python train.py --n_head=4 --n_kv_head=2 --vocab_size=6345 --norm="rmsnorm" --norm_place="pre" --positions="rope" --rope_base=10000.0 --bias="none" --init_std_qkv=0.0716 --init_std_up=0.0716 --weight_decay=0.11 --lr_head=0.00601 --seq_len=512 --doc_mask=false --dataset="wikipedia_en"
Each number is 50 + 15 x the weight over its row's rms, rounded and kept within 0 to 99. Layers, rows and columns count from 0. The size before them is the row's rms in percent of the matrix's.

# layer 8 MLP up, 512x256, rms 0.15, rows 416-434, columns 128-255
097:59 36 41 55 68 42 64 33 24 33 75 45 46 48 56 52 36 28 29 65 70 39 52 53 42 42 51 55 61 35 55 35 29 47 46 77 62 63 53 59 32 70 53 54 48 27 50 47 30 36 48 52 55 83 47 36 38 36 45 53 42 40 66 65 51 50 83 61 37 52 52 52 21 34 49 45 31 85 59 88 37 60 50 69 28 56 43 49 67 22 38 60 61 50 66 32 49 65 48 60 24 59 50 31 60 55 43 47 30 39 40 45 80 30 59 65 41 72 50 48 24 69 66 19 58 46 58 75
097:54 49 31 65 44 34 55 72 62 49 48 32 39 52 39 26 61 47 29 33 52 54 47 69 52 33 68 38 60 39 33 45 46 67 68 53 45 37 46 19 50 54 64 71 51 36 37 73 47 55 44 31 38 46 50 47 51 56 46 32 30 30 72 45 54 68 62 23 25 05 52 54 42 79 42 42 67 65 30 62 51 40 53 74 42 48 59 73 62 33 40 34 38 35 35 60 47 37 53 51 49 65 33 55 45 38 57 43 54 36 65 45 33 38 54 53 39 41 48 61 27 38 33 56 33 34 63 25
105:46 41 30 19 59 72 69 54 54 37 75 51 72 36 52 25 38 37 43 64 39 45 53 37 41 39 48 59 30 53 50 60 64 42 54 45 30 29 50 53 56 32 39 45 55 44 55 49 25 71 37 51 61 30 31 53 39 32 55 66 56 67 61 53 36 58 74 56 51 85 24 80 42 37 58 82 38 34 40 31 48 74 66 60 26 61 74 52 64 30 58 52 43 36 50 88 72 13 47 73 49 53 34 43 57 61 50 61 32 60 36 35 41 66 50 45 65 48 44 67 34 67 54 33 52 45 49 25
105:30 40 61 38 60 82 61 64 32 53 46 69 45 48 64 64 33 68 31 54 34 39 63 74 36 70 42 44 55 51 34 60 67 39 49 81 35 29 78 48 47 60 61 54 51 70 41 56 39 60 16 73 52 26 72 36 65 49 37 69 52 47 58 41 59 36 63 34 29 35 34 69 51 65 45 35 52 35 49 73 55 49 66 58 44 24 38 27 56 42 28 56 61 61 60 58 60 56 46 47 74 62 25 63 67 51 25 60 42 52 65 44 67 59 25 72 52 51 32 37 47 53 47 44 63 39 71 60
104:57 43 61 35 46 23 50 28 38 61 35 57 55 41 45 56 54 63 51 38 38 60 58 52 73 73 26 51 57 36 41 40 57 56 60 85 56 37 64 49 70 74 40 32 53 53 47 45 56 47 55 41 58 54 38 50 29 65 42 04 54 61 63 67 74 36 46 33 52 87 63 69 71 52 59 63 36 54 56 33 67 44 30 56 34 57 47 42 52 61 47 55 16 38 50 27 83 20 47 63 71 44 69 29 20 98 50 43 53 44 74 32 35 33 53 53 71 37 55 54 69 93 40 23 50 46 81 59
104:71 77 17 59 44 33 51 79 61 49 45 48 54 23 64 45 35 49 45 60 53 44 61 36 61 43 44 33 34 68 69 34 27 56 53 52 53 56 41 63 41 48 41 37 49 64 32 51 44 49 50 59 51 41 43 38 68 39 41 45 70 53 38 49 51 68 37 57 53 62 48 45 22 58 36 38 69 38 20 26 29 60 70 29 27 32 63 45 33 53 42 44 63 67 48 73 49 31 56 50 60 85 53 11 24 41 53 54 50 43 53 51 49 88 50 58 53 50 70 88 59 70 64 64 63 43 34 74
100:65 37 35 50 45 71 51 56 33 32 38 56 50 44 43 45 40 55 40 38 41 27 37 35 43 58 29 46 55 71 34 49 67 52 74 37 46 89 64 42 67 53 30 44 72 50 46 78 56 24 45 48 48 17 62 28 46 48 49 65 51 37 28 47 40 28 32 46 42 53 76 56 49 53 66 49 69 50 36 59 58 65 30 51 25 45 33 36 48 33 62 88 65 56 48 50 46 50 54 47 53 34 73 52 61 39 30 37 50 63 72 48 74 31 43 44 52 72 61 43 39 55 88 61 32 73 39 81
098:53 62 41 39 44 53 45 42 76 29 40 50 32 35 42 38 60 17 33 57 56 55 46 71 28 50 69 59 51 47 57 44 58 43 44 51 34 62 35 60 52 49 32 28 52 34 45 38 55 38 59 39 52 62 47 42 53 36 41 66 85 64 40 31 52 59 50 50 47 72 54 52 65 23 12 28 62 52 85 59 72 60 31 47 70 38 45 45 57 38 74 46 43 37 47 55 28 54 63 31 43 45 51 46 42 46 59 56 45 51 46 29 51 66 36 40 35 49 64 55 14 54 49 49 36 61 46 19
105:27 61 72 50 42 43 57 59 61 39 38 45 58 48 52 78 76 37 47 68 44 61 75 42 40 60 57 49 65 56 54 36 42 55 70 40 46 63 48 55 67 61 59 59 49 74 58 59 40 50 65 46 42 44 56 42 64 25 39 51 33 50 50 54 51 65 29 60 33 35 73 43 47 50 70 53 67 64 70 44 38 55 09 32 55 66 63 36 53 70 56 75 39 52 34 48 16 82 31 41 52 37 43 61 39 64 59 28 44 42 39 68 46 45 88 56 52 61 84 45 59 51 55 62 16 56 91 99
097:68 54 60 36 00 45 38 20 29 67 67 19 55 57 67 44 56 31 44 49 51 52 27 63 54 44 50 31 38 46 49 72 72 35 53 54 21 34 66 43 32 44 60 53 61 69 69 41 51 35 49 27 42 35 36 74 66 36 69 39 15 48 67 28 70 64 23 65 38 66 54 40 71 63 34 81 58 47 34 39 27 34 53 62 46 43 48 69 31 44 61 54 56 49 34 74 70 79 44 53 60 59 44 47 45 44 63 61 22 47 66 39 56 41 37 59 66 38 37 32 54 58 61 64 37 59 76 36
098:82 45 50 58 35 49 56 65 45 59 53 45 31 41 29 51 50 60 54 80 65 60 43 76 54 74 53 46 36 43 47 35 42 48 49 70 21 41 42 53 56 38 54 45 56 70 52 36 32 26 67 66 46 35 31 26 48 59 27 40 44 52 34 32 62 42 61 48 48 60 50 69 50 71 75 42 44 52 34 65 48 58 68 52 57 60 55 59 54 28 50 58 83 47 56 59 12 08 61 39 85 47 54 22 39 59 59 73 60 70 55 59 43 62 41 22 36 50 65 23 55 57 47 66 65 67 45 62
099:51 47 48 73 45 47 76 56 77 13 45 18 61 48 56 77 25 72 46 67 82 39 32 67 52 65 45 77 24 69 51 75 43 55 46 63 44 56 27 40 41 61 56 81 45 65 61 31 45 65 81 52 46 32 28 51 61 31 35 56 61 36 46 43 48 49 64 34 39 38 67 38 25 32 45 91 58 33 57 33 21 59 68 72 34 86 55 62 46 81 37 44 42 49 45 44 35 53 55 54 35 44 37 45 40 68 47 32 52 48 63 56 38 71 69 70 54 67 33 51 27 47 33 59 45 55 53 58
099:49 60 52 39 30 57 54 52 66 51 61 23 66 68 51 43 59 43 22 43 48 60 27 34 70 31 39 17 40 43 45 47 66 35 50 45 57 29 40 38 35 50 34 44 45 41 56 44 58 57 32 53 52 27 64 61 33 66 21 37 27 42 44 53 56 39 41 44 58 50 33 25 77 40 49 34 37 55 37 65 59 55 67 56 67 41 44 40 57 52 27 75 19 44 33 33 56 62 66 48 42 49 34 92 39 35 43 51 29 50 72 35 45 43 93 26 79 50 47 47 39 55 36 54 40 49 31 35
098:53 49 40 58 64 52 32 50 53 43 48 39 62 47 34 19 32 46 32 45 27 32 68 70 59 22 55 42 61 68 41 72 45 52 31 11 70 72 63 39 62 45 53 56 41 43 65 34 75 56 44 32 38 39 29 50 54 54 57 51 41 42 78 57 59 43 69 45 48 76 52 63 75 59 53 71 61 61 50 63 57 54 51 36 29 31 55 51 48 38 26 58 31 61 45 74 74 32 42 45 32 69 60 71 60 47 32 22 53 77 74 39 38 41 81 66 40 62 51 62 41 29 56 31 33 42 77 26
100:44 41 27 49 48 48 57 53 47 40 67 43 50 61 57 23 60 49 49 66 42 55 46 75 56 37 53 31 50 54 92 48 55 40 58 27 38 37 34 60 59 51 58 55 69 58 52 38 66 52 63 54 61 53 50 60 42 44 35 35 26 52 28 58 54 56 48 59 59 28 78 36 64 62 62 52 51 60 44 45 52 57 33 68 41 45 41 89 34 71 30 61 19 59 52 66 85 78 40 48 69 73 63 57 32 44 65 65 24 52 55 50 32 51 69 50 58 56 54 34 54 36 51 75 61 62 35 56
099:30 66 71 50 24 70 68 39 62 55 54 45 54 49 77 59 53 47 58 60 17 75 62 54 71 24 84 46 71 38 48 56 53 68 49 42 51 32 42 34 34 41 69 58 43 43 40 51 50 52 57 47 60 67 57 66 56 50 38 67 39 46 67 58 35 72 42 55 18 52 51 69 48 43 31 30 39 58 59 48 67 22 79 78 56 64 46 43 54 54 78 70 52 24 66 63 29 62 64 53 42 57 39 44 67 50 64 80 21 44 37 52 61 66 31 42 45 55 35 24 53 69 30 62 64 79 74 41
099:54 54 63 56 35 04 48 38 58 33 55 73 74 40 52 58 21 23 52 72 75 44 44 43 32 68 43 48 71 51 41 24 60 81 70 73 69 46 35 79 21 48 41 42 41 45 55 48 62 41 14 30 45 69 36 63 28 42 64 88 61 57 45 30 63 58 43 30 53 69 41 51 40 53 58 60 65 60 41 66 38 35 59 37 38 26 68 56 44 27 60 41 49 43 29 43 65 48 38 67 46 52 49 58 69 43 76 01 55 35 50 64 58 45 20 50 70 15 65 61 48 61 83 69 86 49 38 48
093:57 47 61 39 42 33 41 56 44 38 61 30 44 54 60 94 55 53 40 72 45 55 46 46 55 44 49 44 31 38 51 45 50 59 63 49 36 53 70 62 41 38 60 61 53 48 62 48 73 82 50 60 30 65 59 62 81 57 51 38 46 42 47 46 65 62 30 46 63 65 31 40 54 51 38 58 48 62 55 53 41 56 52 35 57 40 59 71 55 55 84 36 78 54 19 60 37 72 59 60 32 49 63 23 24 68 58 33 58 35 23 45 66 70 67 55 55 76 51 52 50 37 50 64 59 54 38 67
104:41 35 32 43 59 21 67 68 64 58 28 71 61 75 71 22 43 41 57 57 57 60 45 55 29 53 35 47 42 79 50 72 51 37 49 58 32 52 69 18 61 53 51 29 75 15 61 26 45 72 22 42 74 64 50 40 47 24 43 76 68 28 43 70 38 64 54 52 42 49 60 65 56 75 71 58 46 73 58 49 39 39 44 28 20 54 32 57 60 43 42 52 58 31 75 65 63 45 46 30 60 54 57 43 15 33 73 49 69 54 52 56 31 58 36 45 60 65 46 54 70 33 49 59 33 49 58 60
# layer 8 MLP down (transposed), 512x256, rms 0.135, rows 416-433, columns 128-255
098:59 68 52 35 64 51 26 28 50 68 25 62 21 58 57 55 77 60 52 41 34 69 43 53 76 37 65 42 48 72 36 52 48 59 54 47 51 33 61 45 28 76 58 53 46 39 50 26 43 68 44 50 28 31 45 47 41 39 57 25 29 44 38 47 64 36 39 42 25 67 67 28 64 47 61 31 48 42 23 33 20 76 58 53 42 45 56 58 48 46 65 45 42 37 46 78 67 51 77 27 45 52 34 40 44 64 51 28 37 46 43 26 46 27 21 52 31 54 39 50 64 40 68 69 26 33 69 39
100:59 33 53 49 51 45 37 54 65 80 45 29 45 56 41 70 32 51 46 66 74 42 34 71 46 39 58 71 43 20 52 57 65 74 50 42 35 53 30 57 44 28 44 47 67 60 63 61 64 47 38 42 40 80 29 74 38 46 41 22 46 55 70 56 48 33 58 41 64 73 48 36 47 46 44 61 49 41 68 21 44 56 28 44 50 57 55 30 48 35 38 43 60 41 38 44 61 52 32 51 64 57 42 50 67 47 99 24 67 47 66 51 28 64 42 74 63 29 74 49 49 63 61 48 85 50 34 80
101:50 73 60 60 54 40 43 43 75 48 40 65 59 45 23 31 50 69 75 23 42 67 60 35 45 16 65 46 53 36 66 57 71 10 42 38 57 55 53 44 51 59 28 66 51 36 44 44 50 45 92 58 59 66 29 68 55 51 58 49 47 62 56 33 54 42 61 54 67 33 51 50 25 58 31 18 55 35 47 67 47 55 42 51 71 46 62 51 58 75 46 38 48 47 77 33 40 55 43 49 38 59 52 90 32 48 49 43 51 40 56 55 45 49 46 84 21 79 50 28 55 69 78 70 33 46 58 27
100:61 46 59 58 56 43 45 37 65 33 55 42 31 56 46 44 75 46 66 56 45 54 50 29 62 35 40 45 26 34 53 37 50 69 35 32 69 64 32 51 57 53 37 23 61 37 59 61 87 51 58 18 50 63 54 60 42 53 54 35 47 52 36 56 37 72 40 46 59 63 56 40 50 36 66 50 25 61 41 39 48 64 49 62 51 76 57 40 61 67 44 38 42 53 65 60 60 53 41 54 04 45 44 70 59 81 68 45 64 40 35 53 24 76 52 49 53 49 83 52 44 62 50 54 38 52 37 41
104:38 76 46 39 33 40 66 72 49 57 88 52 46 54 75 51 69 54 37 75 37 45 60 39 40 38 23 80 38 34 45 44 40 61 64 59 28 66 53 49 16 41 48 60 58 44 64 63 49 66 59 51 36 51 76 52 88 53 44 39 58 51 27 51 34 55 30 31 64 48 47 52 30 48 65 48 39 31 58 50 58 43 42 37 45 48 55 50 41 52 47 35 45 40 27 55 32 46 42 38 77 50 30 47 52 58 17 44 57 48 50 20 59 54 41 50 30 51 48 61 76 47 43 22 66 46 38 61
103:41 23 47 53 64 53 56 65 44 62 54 75 45 65 74 54 47 46 49 57 63 73 56 78 27 33 63 57 82 72 58 49 47 64 49 49 36 71 45 38 66 38 43 63 30 53 69 37 64 66 59 55 88 76 36 57 33 44 41 38 21 46 47 40 40 51 61 32 30 29 19 56 79 66 51 39 59 58 65 43 63 68 69 20 52 43 39 30 64 35 35 38 46 86 71 58 65 41 35 42 27 53 60 49 71 60 62 29 59 43 38 47 20 38 46 47 56 56 44 79 48 54 17 29 45 57 66 49
100:54 64 37 31 29 37 50 61 49 26 82 35 68 58 57 56 54 60 87 65 69 62 60 60 55 59 53 43 39 65 53 51 60 66 57 56 62 38 63 62 49 48 20 62 21 47 62 35 64 30 54 25 42 44 12 38 41 56 70 37 56 58 58 71 33 39 68 38 64 45 73 68 61 63 43 63 44 58 51 50 53 58 61 44 35 36 46 43 54 49 39 62 35 61 53 43 54 37 27 65 33 58 41 55 65 60 58 42 58 16 64 42 46 56 35 66 47 47 62 33 62 57 44 26 45 21 48 80
104:59 32 29 50 47 34 66 70 44 42 31 45 65 65 42 62 58 58 48 77 54 74 55 50 45 48 77 75 49 68 41 84 38 36 37 38 41 54 55 52 32 63 51 15 50 95 67 41 48 51 50 33 67 23 68 48 55 45 53 44 92 49 48 37 15 54 50 68 33 33 21 20 41 52 63 62 52 40 33 38 51 57 58 61 23 70 66 38 58 61 78 40 62 55 57 54 64 35 57 31 65 53 54 50 42 46 38 41 56 99 51 60 27 53 84 53 80 63 41 76 61 57 24 78 67 48 48 59
108:40 42 56 37 45 71 52 39 44 78 83 55 61 56 68 61 36 15 31 26 62 95 79 46 50 40 69 36 42 31 38 28 54 42 68 64 40 62 55 67 14 47 73 50 28 32 66 34 48 59 39 54 60 74 55 53 52 81 27 39 63 53 52 43 54 14 64 63 50 74 64 49 30 41 40 50 62 39 57 55 26 75 32 60 33 67 47 53 61 63 66 54 46 39 45 36 52 55 67 28 58 38 60 59 48 48 42 59 42 53 73 57 52 49 32 47 69 52 45 29 58 32 53 72 72 30 59 43
094:50 34 54 33 76 38 38 73 39 49 33 37 49 23 54 70 40 54 64 59 54 46 53 16 31 55 76 83 54 93 49 34 39 51 64 46 68 59 24 72 70 21 52 44 44 37 29 46 65 45 74 55 66 65 81 52 32 66 65 45 84 25 40 63 26 45 60 69 57 34 51 34 43 46 53 39 66 54 42 53 71 72 29 38 21 18 38 45 54 46 45 54 59 30 65 25 33 36 49 39 28 39 53 67 60 57 49 29 70 55 33 60 60 86 54 43 38 75 42 47 49 41 49 36 63 52 12 26
102:53 40 43 37 44 53 46 29 59 72 57 56 64 53 70 68 39 26 46 63 57 41 49 52 23 27 22 71 77 37 69 68 42 55 73 39 48 69 60 32 60 38 56 57 44 55 53 39 37 52 38 53 37 38 53 33 52 60 31 54 36 60 44 57 49 46 49 06 53 58 81 69 82 56 46 46 55 65 56 52 59 51 40 77 55 51 40 57 57 48 50 22 28 52 25 57 37 53 46 50 51 24 43 60 58 76 41 37 49 09 17 48 31 43 40 39 39 53 43 50 59 41 19 64 54 54 29 47
099:47 72 84 61 45 64 28 33 37 55 44 55 27 51 36 52 54 44 42 73 25 41 49 54 52 47 52 35 31 64 26 29 63 60 37 42 61 46 48 49 38 77 54 47 29 29 44 56 37 34 57 43 59 52 31 60 50 37 34 38 51 48 63 60 72 72 59 63 49 50 50 54 72 59 53 19 45 70 42 78 66 36 62 33 40 33 46 27 81 44 44 84 48 73 63 41 58 58 69 53 41 37 52 45 77 20 42 40 41 50 64 71 67 36 70 42 40 75 78 79 46 65 66 51 36 31 58 18
096:35 64 38 55 63 38 47 59 51 39 59 20 82 52 75 68 37 41 53 51 65 41 39 60 29 51 57 52 53 51 74 51 49 46 53 15 57 63 37 55 63 38 70 57 24 56 81 23 52 65 49 42 41 53 68 33 67 22 57 57 52 67 54 40 41 23 16 50 53 67 60 63 36 30 58 42 19 55 55 36 52 53 50 51 52 78 32 50 60 30 55 37 61 66 68 47 52 55 52 68 56 65 50 47 79 62 51 61 64 54 51 62 76 37 60 44 22 53 49 46 61 67 41 61 62 42 21 57
101:71 08 47 36 50 60 70 56 53 42 56 51 33 55 20 74 40 53 59 42 33 55 00 58 56 62 26 48 40 25 45 83 40 73 64 24 45 37 41 61 52 44 74 59 48 52 60 38 63 45 34 47 25 55 41 53 70 46 29 35 47 52 35 45 47 65 20 73 56 37 50 42 54 46 34 49 61 54 41 52 56 53 65 35 37 62 53 69 57 55 56 63 42 49 58 56 39 36 76 45 16 48 59 35 29 73 54 65 55 59 99 67 67 33 58 53 34 63 69 47 54 46 45 36 35 52 44 61
094:51 55 20 42 40 44 46 69 48 39 51 69 40 40 47 57 36 48 65 46 75 61 63 46 59 52 38 71 84 51 40 62 44 75 63 48 66 71 45 57 52 16 24 55 38 78 34 62 58 56 63 52 58 43 51 38 48 36 39 63 43 58 52 37 50 51 42 68 59 46 43 54 31 23 46 60 34 09 61 40 59 55 74 83 49 47 40 43 43 34 47 34 65 48 25 35 56 20 45 71 20 46 25 66 71 58 59 42 91 54 68 60 41 66 40 52 56 55 55 52 40 59 12 13 35 52 59 67
103:61 63 58 48 42 42 73 27 50 61 61 62 55 28 73 56 38 34 31 68 46 37 30 64 60 59 57 49 41 58 43 62 27 62 35 59 22 59 40 35 41 50 66 37 63 35 65 10 56 50 53 58 21 39 39 52 72 64 66 42 60 43 44 59 61 89 43 81 48 48 55 51 43 43 71 52 40 64 48 59 38 47 55 65 24 47 44 53 70 37 59 22 21 55 37 54 73 42 36 33 52 61 57 61 29 23 45 53 62 34 55 79 62 24 30 63 69 47 64 34 41 71 48 37 37 44 47 53
102:53 62 48 62 37 64 24 65 72 58 68 48 40 48 51 34 57 68 63 61 49 33 34 50 56 76 42 35 36 67 75 59 28 18 35 46 10 43 56 54 55 50 57 63 65 21 31 54 55 33 74 82 59 23 77 43 54 30 46 00 41 31 50 43 52 33 41 36 56 25 43 63 36 55 69 31 67 40 69 54 55 51 61 62 48 44 29 57 53 48 50 47 55 24 43 56 29 43 39 51 33 74 50 38 48 61 45 59 54 52 46 54 28 57 54 27 37 65 72 41 44 53 48 25 31 60 27 45
094:37 51 51 44 45 62 50 52 46 47 37 77 66 59 47 32 46 42 26 40 71 69 50 68 61 66 53 54 51 31 59 54 48 48 76 40 61 42 10 38 58 69 43 56 31 23 51 48 48 58 55 45 67 46 60 79 27 00 44 42 60 55 49 44 45 55 59 48 55 50 21 67 38 39 72 41 65 41 34 63 53 29 46 37 45 65 47 56 44 56 41 60 28 40 72 62 53 54 63 36 47 71 38 28 56 63 55 83 27 70 49 70 40 50 42 44 50 37 51 62 54 66 61 43 34 58 67 63
# layer 8 MLP gate, 512x256, rms 0.142, rows 417-434, columns 128-255
100:57 48 70 44 23 45 48 50 50 56 58 27 06 47 30 83 58 32 56 61 46 51 24 72 35 52 43 44 35 39 43 46 54 63 57 49 48 33 52 60 87 61 32 61 41 51 76 70 86 36 73 44 64 43 36 48 61 61 59 54 09 35 34 32 38 36 50 45 46 71 55 15 61 60 59 48 63 20 52 38 52 62 53 60 53 47 54 68 41 32 45 53 57 37 53 56 62 34 50 51 58 53 50 29 65 44 80 41 69 42 37 68 52 57 61 59 51 25 86 75 55 40 58 66 62 42 36 62
102:41 30 51 31 69 62 59 48 42 45 35 46 55 51 47 20 42 53 47 58 48 35 66 47 52 42 46 23 30 23 61 82 50 48 57 52 64 39 25 52 39 52 31 43 35 29 36 40 49 20 43 42 56 50 34 41 35 27 67 58 80 55 41 48 50 45 84 21 54 76 56 47 46 42 74 75 47 43 20 35 23 43 52 78 38 60 42 66 41 62 44 39 55 09 42 24 70 31 51 39 71 59 69 50 38 46 59 40 66 30 63 51 35 17 60 31 52 45 40 51 48 62 62 30 41 71 37 46
107:45 48 09 39 34 61 42 54 64 32 50 49 56 35 80 89 21 54 66 38 59 42 61 56 57 48 56 55 72 65 64 17 65 27 65 71 46 47 55 23 43 51 58 54 31 52 55 57 29 54 68 54 36 55 32 39 60 47 50 28 39 78 28 46 31 45 42 41 70 27 55 62 14 48 65 46 45 49 55 65 50 27 59 42 58 32 49 38 41 56 35 57 51 42 46 25 35 44 38 54 41 54 73 73 65 55 62 41 54 44 44 38 52 45 35 55 25 55 59 40 71 30 58 12 70 56 71 68
102:50 71 43 58 46 60 39 83 53 41 43 45 21 77 53 53 62 54 45 37 62 74 55 44 37 30 50 52 68 66 59 60 39 43 67 39 33 42 07 70 70 37 56 63 54 69 49 43 46 68 47 69 79 55 71 44 68 39 36 70 65 37 53 45 51 34 78 50 29 28 42 29 57 44 49 44 58 57 49 46 71 70 28 31 51 57 46 54 24 32 48 50 69 63 55 25 41 55 58 38 27 45 47 48 73 40 35 47 62 28 58 35 66 53 67 50 45 52 64 68 37 54 71 60 70 63 30 36
097:44 66 54 36 41 41 55 38 69 11 70 48 41 57 34 35 61 69 34 85 29 57 62 26 70 68 26 62 74 59 42 39 42 34 53 42 61 36 58 72 54 62 44 75 48 55 43 48 78 44 68 60 37 72 21 66 37 36 44 44 49 59 72 22 69 40 40 47 64 17 29 53 46 49 63 64 53 46 38 66 75 55 54 48 45 45 60 72 43 11 48 54 42 48 29 52 41 55 54 35 68 32 48 35 33 51 46 61 62 39 38 61 60 36 36 50 58 60 52 51 49 40 31 41 62 46 32 70
099:57 35 41 48 57 39 26 64 55 58 74 67 69 67 56 66 36 43 59 55 69 67 66 50 43 49 75 41 78 81 68 43 54 32 63 74 68 05 58 58 75 78 27 54 51 51 55 58 63 41 67 36 36 49 52 50 35 55 45 50 28 36 40 49 40 57 53 66 73 50 69 63 55 56 55 63 90 79 57 65 50 43 16 46 56 40 04 55 51 35 63 39 44 56 33 50 31 40 46 48 89 62 59 73 48 65 66 35 41 24 32 58 28 53 67 36 20 25 50 60 61 84 38 47 54 31 66 74
098:64 40 52 72 73 31 18 45 46 58 17 71 56 25 53 30 46 57 36 34 58 42 28 56 80 65 43 68 93 40 42 37 60 52 26 60 37 82 50 52 37 55 66 48 37 39 36 41 51 43 57 45 67 61 61 68 67 60 71 56 66 39 57 51 64 64 93 44 65 37 49 56 63 40 47 45 33 44 31 36 48 49 33 31 37 63 68 19 39 47 45 53 69 65 51 50 56 55 44 39 39 37 43 47 52 56 54 50 27 33 28 31 44 43 78 60 74 48 45 76 59 41 58 67 51 46 32 50
101:35 67 52 52 66 13 36 44 57 63 57 53 41 17 51 49 39 69 47 57 58 47 44 55 38 26 47 68 58 51 60 57 37 53 77 57 25 53 60 45 69 53 20 89 74 50 59 28 50 12 39 30 35 56 32 83 72 29 53 62 65 59 34 65 49 43 15 36 51 69 25 45 38 71 47 45 44 48 43 49 42 31 53 35 57 51 46 37 77 40 33 29 40 61 53 80 57 34 56 69 53 55 54 39 62 47 36 24 42 49 32 30 62 76 53 72 31 71 41 33 65 55 55 27 25 53 39 65
096:34 41 51 43 61 56 36 62 44 35 18 48 39 56 60 54 54 50 21 43 24 27 37 53 62 62 24 60 57 41 42 45 27 53 60 77 27 31 56 55 66 02 48 38 49 53 50 35 76 52 65 60 45 56 53 62 59 52 44 59 53 65 61 47 43 77 60 52 54 42 40 66 81 48 51 67 50 81 66 35 21 34 57 52 53 76 63 64 66 31 55 27 60 35 09 58 46 58 79 62 47 60 39 19 31 70 39 50 21 66 46 72 41 24 53 35 61 49 43 21 65 72 99 43 52 42 39 58
102:40 77 34 63 44 40 54 57 33 54 50 49 49 50 73 55 75 51 27 61 57 43 46 38 63 63 46 64 41 48 71 49 64 25 39 50 46 44 45 68 38 76 39 49 48 27 42 58 63 79 60 35 66 65 38 57 40 47 73 61 35 22 61 46 29 78 70 52 43 52 49 40 54 53 43 30 48 45 63 50 50 57 45 71 57 72 09 57 57 20 92 39 16 52 51 53 63 26 59 75 67 66 50 35 47 59 56 47 49 79 57 65 28 61 51 89 46 62 47 49 65 58 26 53 42 44 48 41
100:54 37 41 42 44 40 59 69 61 36 36 50 72 42 42 77 36 69 48 60 69 45 64 65 38 55 56 39 41 40 59 36 54 36 59 44 38 43 32 29 39 38 74 70 27 34 93 35 43 50 66 57 38 35 55 58 54 39 68 54 37 28 46 67 40 69 32 34 28 38 60 64 18 68 70 38 50 29 39 53 65 41 83 59 49 36 35 60 40 64 29 76 74 44 74 41 33 48 57 39 40 34 67 48 35 51 61 42 81 60 29 65 67 36 49 35 12 42 49 56 47 64 60 58 49 30 61 64
103:52 29 52 33 34 47 51 50 36 56 37 39 42 57 43 78 99 18 59 42 46 52 76 60 66 49 57 59 07 54 24 49 52 35 30 74 61 39 40 97 41 40 55 65 54 35 43 86 58 39 34 45 61 58 39 55 28 67 65 53 51 50 23 50 45 45 63 31 82 44 39 47 43 45 36 47 67 57 51 78 60 67 39 40 62 53 54 42 25 69 18 66 58 21 46 36 54 37 36 47 50 24 43 66 38 57 43 47 50 60 41 56 37 91 14 68 64 48 50 53 60 82 50 65 20 46 49 30
099:46 27 59 57 63 39 41 73 74 41 44 48 40 52 45 41 54 70 55 48 61 61 67 89 35 43 36 66 46 37 76 81 62 72 49 48 67 42 82 19 43 54 58 52 62 41 55 38 71 84 40 24 40 51 63 62 58 22 90 48 51 52 59 56 74 37 41 73 63 49 38 36 55 48 24 49 39 35 47 76 44 15 45 43 44 38 45 76 65 36 42 63 30 46 60 62 67 29 57 71 64 60 27 63 53 45 56 47 67 59 37 54 43 60 74 52 48 68 62 57 46 45 55 54 49 55 51 41
107:66 56 36 59 53 62 44 56 49 61 48 47 39 71 58 72 63 90 45 86 46 40 33 48 29 66 60 47 55 44 55 73 60 58 67 38 48 53 38 44 48 44 30 38 64 35 27 43 61 63 38 71 53 38 47 50 58 47 21 38 45 26 32 46 52 40 55 52 33 25 36 47 47 36 58 62 40 62 42 50 52 74 60 57 73 56 57 55 48 58 54 50 55 47 53 45 47 23 30 58 64 55 38 30 55 48 66 47 52 75 52 63 49 37 49 41 52 02 23 56 21 64 46 33 68 66 00 49
099:66 65 20 38 43 59 67 49 56 33 35 66 42 87 31 29 58 57 34 19 43 55 45 31 76 73 49 53 47 49 45 73 43 63 58 70 39 60 56 48 22 57 49 59 46 39 72 22 73 41 41 28 50 40 54 61 64 41 41 56 38 29 77 28 54 52 50 79 54 61 57 30 52 53 53 67 62 82 41 54 40 28 51 54 73 74 56 71 39 25 38 35 71 59 25 22 74 49 43 60 43 49 26 21 43 33 30 40 57 45 36 55 86 57 36 48 57 57 62 36 55 41 47 32 59 51 56 61
101:32 52 43 83 48 51 52 14 63 64 41 34 35 54 53 44 42 44 61 45 43 27 53 66 14 49 71 58 46 80 44 45 43 65 70 58 30 39 47 71 48 22 33 35 37 50 51 83 57 47 57 32 67 78 45 42 68 56 50 51 81 34 39 40 60 64 12 60 44 31 37 46 47 71 55 41 46 69 67 75 60 41 43 62 57 41 61 40 25 60 61 66 52 30 44 52 40 71 58 55 57 48 43 68 59 62 83 56 42 56 33 58 61 63 55 77 57 54 45 54 61 47 61 60 53 51 26 31
096:51 33 38 38 72 42 40 53 65 65 53 54 34 55 65 62 59 63 48 52 66 60 52 64 58 64 43 59 57 34 46 16 66 63 82 72 45 64 32 46 56 36 57 22 36 27 65 58 50 57 75 47 59 67 67 41 55 56 63 28 44 57 29 57 56 35 44 69 66 31 47 48 34 69 55 68 50 37 67 77 56 19 86 31 60 29 48 59 71 53 45 80 39 73 80 36 58 34 65 54 39 44 62 27 60 60 56 66 37 42 40 53 49 62 46 38 35 57 45 34 47 56 75 34 33 63 63 64
103:72 63 53 51 54 49 40 55 62 63 55 32 57 36 62 53 50 36 52 53 77 54 58 67 42 58 78 63 46 65 58 43 62 59 65 52 69 32 50 75 44 49 44 46 37 45 34 75 83 47 60 49 32 43 44 77 45 42 40 61 33 41 44 80 40 53 55 43 64 44 50 49 57 41 34 55 22 82 64 51 78 80 71 26 62 43 60 36 44 65 57 47 53 61 53 56 45 70 40 39 52 29 20 50 54 69 16 62 52 18 52 46 51 69 60 12 36 37 59 50 49 63 49 42 74 34 40 58